Weights of a small GPT-style language model, trained from scratch on English Wikipedia.
Architecture: RMSNorm before each block, rotary positions, no biases in attention or MLP, capped logits.
Training: a variant of Muon for these matrices, 579M tokens, 4419 steps.
Each number is 50 + 15 x the weight over its row's rms, rounded and kept within 0 to 99. Layers, rows and columns count from 0. The size before them is the row's rms in percent of the matrix's.

# layer 8 attention output (transposed), 256x256, rms 0.0534, rows 124-127, columns 64-127
094:76 49 29 45 43 65 45 70 36 32 25 63 62 43 38 45 52 69 34 28 54 53 42 63 44 53 30 68 50 54 37 32 67 53 39 29 75 73 43 50 53 44 34 67 50 54 37 56 60 16 30 62 68 57 47 69 46 27 74 42 55 26 55 47
107:36 43 41 62 14 46 83 34 64 37 30 45 36 34 28 45 38 48 62 39 60 57 59 53 47 43 33 49 47 52 33 22 66 39 35 52 47 12 38 56 42 25 45 53 40 51 69 70 56 36 31 44 40 46 47 33 35 47 26 53 42 42 66 65
110:53 44 50 63 42 45 47 32 60 42 81 45 56 46 79 51 53 52 60 71 37 29 40 23 56 74 56 62 33 67 37 62 59 44 44 31 48 34 55 52 57 43 50 50 53 48 40 62 61 51 69 66 63 61 60 68 41 67 28 57 70 58 41 56
113:40 56 56 63 27 50 19 42 59 32 66 58 44 56 52 30 65 28 33 28 71 28 53 26 46 58 69 52 59 53 34 36 51 46 46 16 22 44 53 48 51 76 34 40 50 50 46 54 41 27 46 27 69 65 39 76 54 39 42 38 40 62 56 46
# layer 8 attention value, 256x256, rms 0.0465, rows 125-127, columns 64-127
117:55 45 62 74 65 29 54 47 48 66 54 46 53 41 75 53 60 41 43 73 59 50 59 30 40 69 72 45 63 47 56 28 38 66 56 43 73 72 47 65 30 50 71 62 42 44 44 47 17 55 22 63 63 57 58 79 54 53 50 45 71 30 38 62
117:51 46 67 25 36 56 41 64 49 36 69 28 54 50 56 18 46 35 38 29 39 44 42 48 39 51 48 55 53 45 65 34 34 71 52 45 43 68 58 26 46 55 63 73 45 48 52 66 60 26 25 25 51 32 37 53 49 48 33 52 75 26 59 55
109:40 59 72 37 61 52 42 49 65 41 57 32 54 69 48 35 83 54 38 64 35 29 35 63 48 49 41 64 40 38 61 20 44 48 75 64 71 36 38 51 32 39 47 48 16 60 57 59 68 44 43 59 49 24 65 64 45 74 86 65 56 55 50 45
# layer 8 attention query, 256x256, rms 0.0585, rows 128-135, columns 64-127
103:57 29 58 49 34 59 25 57 52 53 17 64 35 52 67 62 42 52 83 58 51 20 26 61 65 60 48 71 63 43 54 55 59 51 70 20 67 35 59 49 62 54 46 54 63 78 20 29 21 43 44 45 54 34 44 37 31 57 50 56 65 61 34 45
140:79 21 60 66 54 56 38 56 69 55 43 41 52 39 38 72 77 54 56 41 57 58 26 60 73 40 39 44 38 27 41 40 40 56 48 42 54 50 43 35 60 30 64 56 41 78 33 52 38 49 53 32 36 20 62 49 44 64 34 27 82 75 53 45
101:17 33 78 45 56 43 62 52 51 49 61 80 73 52 42 35 58 56 34 66 45 34 65 54 66 38 41 49 53 30 59 80 67 52 56 56 52 38 44 55 38 75 37 20 85 50 68 45 40 64 34 62 57 53 23 54 31 40 42 63 26 46 70 55
098:47 13 40 43 42 80 68 53 18 57 45 25 31 16 28 49 61 35 52 27 67 33 44 72 48 57 58 80 25 24 43 49 46 53 68 35 64 50 42 43 68 64 46 50 77 25 27 60 35 44 37 31 44 43 49 25 46 56 67 43 45 49 63 22
090:66 26 50 40 59 65 60 64 69 46 37 73 54 56 51 20 68 59 54 40 51 59 57 43 39 50 78 47 50 51 32 62 57 44 53 68 68 39 51 99 53 41 36 38 44 73 51 25 37 70 43 50 69 50 32 34 38 11 80 43 27 59 61 01
101:51 54 68 52 64 59 52 36 48 61 44 30 50 50 79 61 95 57 35 69 40 59 22 43 83 66 63 55 47 46 43 40 56 70 63 68 55 46 50 44 38 65 59 39 50 60 51 43 62 40 34 40 39 59 33 46 13 55 45 22 75 46 34 56
109:57 65 45 55 42 30 64 35 18 60 76 61 63 43 40 38 42 24 50 35 63 68 61 42 32 47 34 56 38 71 70 82 57 70 23 42 40 62 20 61 30 41 58 49 53 36 35 44 46 47 58 50 20 52 62 45 64 61 47 60 44 47 58 51
102:51 53 65 39 88 40 51 85 60 42 62 74 56 51 39 77 70 57 58 70 48 61 61 72 25 71 44 17 60 42 39 50 57 58 32 49 76 48 17 78 86 52 43 73 61 64 37 56 39 31 43 60 83 53 41 34 31 36 54 45 41 71 60 19
# layer 8 attention key, 256x256, rms 0.0592, rows 128-134, columns 64-127
093:57 54 42 29 44 42 45 48 49 83 49 52 36 45 72 37 68 44 71 65 50 38 76 61 32 34 48 53 40 49 48 43 35 59 61 73 43 53 63 62 35 41 35 50 55 35 38 66 60 50 31 47 77 56 19 21 37 37 47 39 62 46 48 59
105:81 46 54 27 41 59 40 62 56 49 37 39 46 66 55 55 42 58 54 49 31 49 46 81 74 41 61 52 63 69 49 53 60 40 47 43 57 64 36 60 69 40 40 35 33 78 37 18 42 74 65 58 39 19 58 46 60 70 28 61 49 33 39 34
092:52 61 73 64 47 39 41 43 47 55 29 43 72 54 64 32 39 51 47 57 34 77 58 32 33 63 22 34 43 72 74 28 47 65 70 41 44 29 57 61 55 18 64 34 35 62 51 55 60 49 53 64 49 55 52 62 69 42 47 50 40 50 40 69
097:35 59 83 47 57 39 42 63 70 62 54 82 61 57 41 33 24 23 33 56 57 31 42 49 27 33 45 56 74 52 59 57 70 35 59 35 52 51 68 67 52 64 50 05 54 49 61 37 34 68 37 74 76 45 40 61 53 25 54 55 53 55 62 42
088:56 56 68 49 58 60 29 66 55 43 69 72 46 63 28 21 19 46 55 48 42 33 79 47 36 49 25 31 75 36 46 47 45 38 49 28 35 63 49 50 73 49 38 45 42 42 54 65 42 26 46 61 78 54 45 64 59 60 62 61 61 80 37 77
102:66 46 47 34 53 54 30 60 92 65 45 57 59 68 53 68 17 34 79 51 50 52 53 76 68 37 71 69 62 50 38 79 62 50 29 55 40 53 30 62 18 37 19 68 35 87 55 29 41 55 38 62 36 47 42 18 27 25 45 36 54 68 66 43
098:43 56 21 80 48 40 55 27 22 30 30 58 52 41 58 71 40 46 78 55 75 20 64 28 69 44 45 55 29 78 70 34 44 48 76 41 51 25 79 45 30 43 62 74 51 52 48 58 57 26 48 79 51 34 27 66 45 49 81 18 64 79 69 54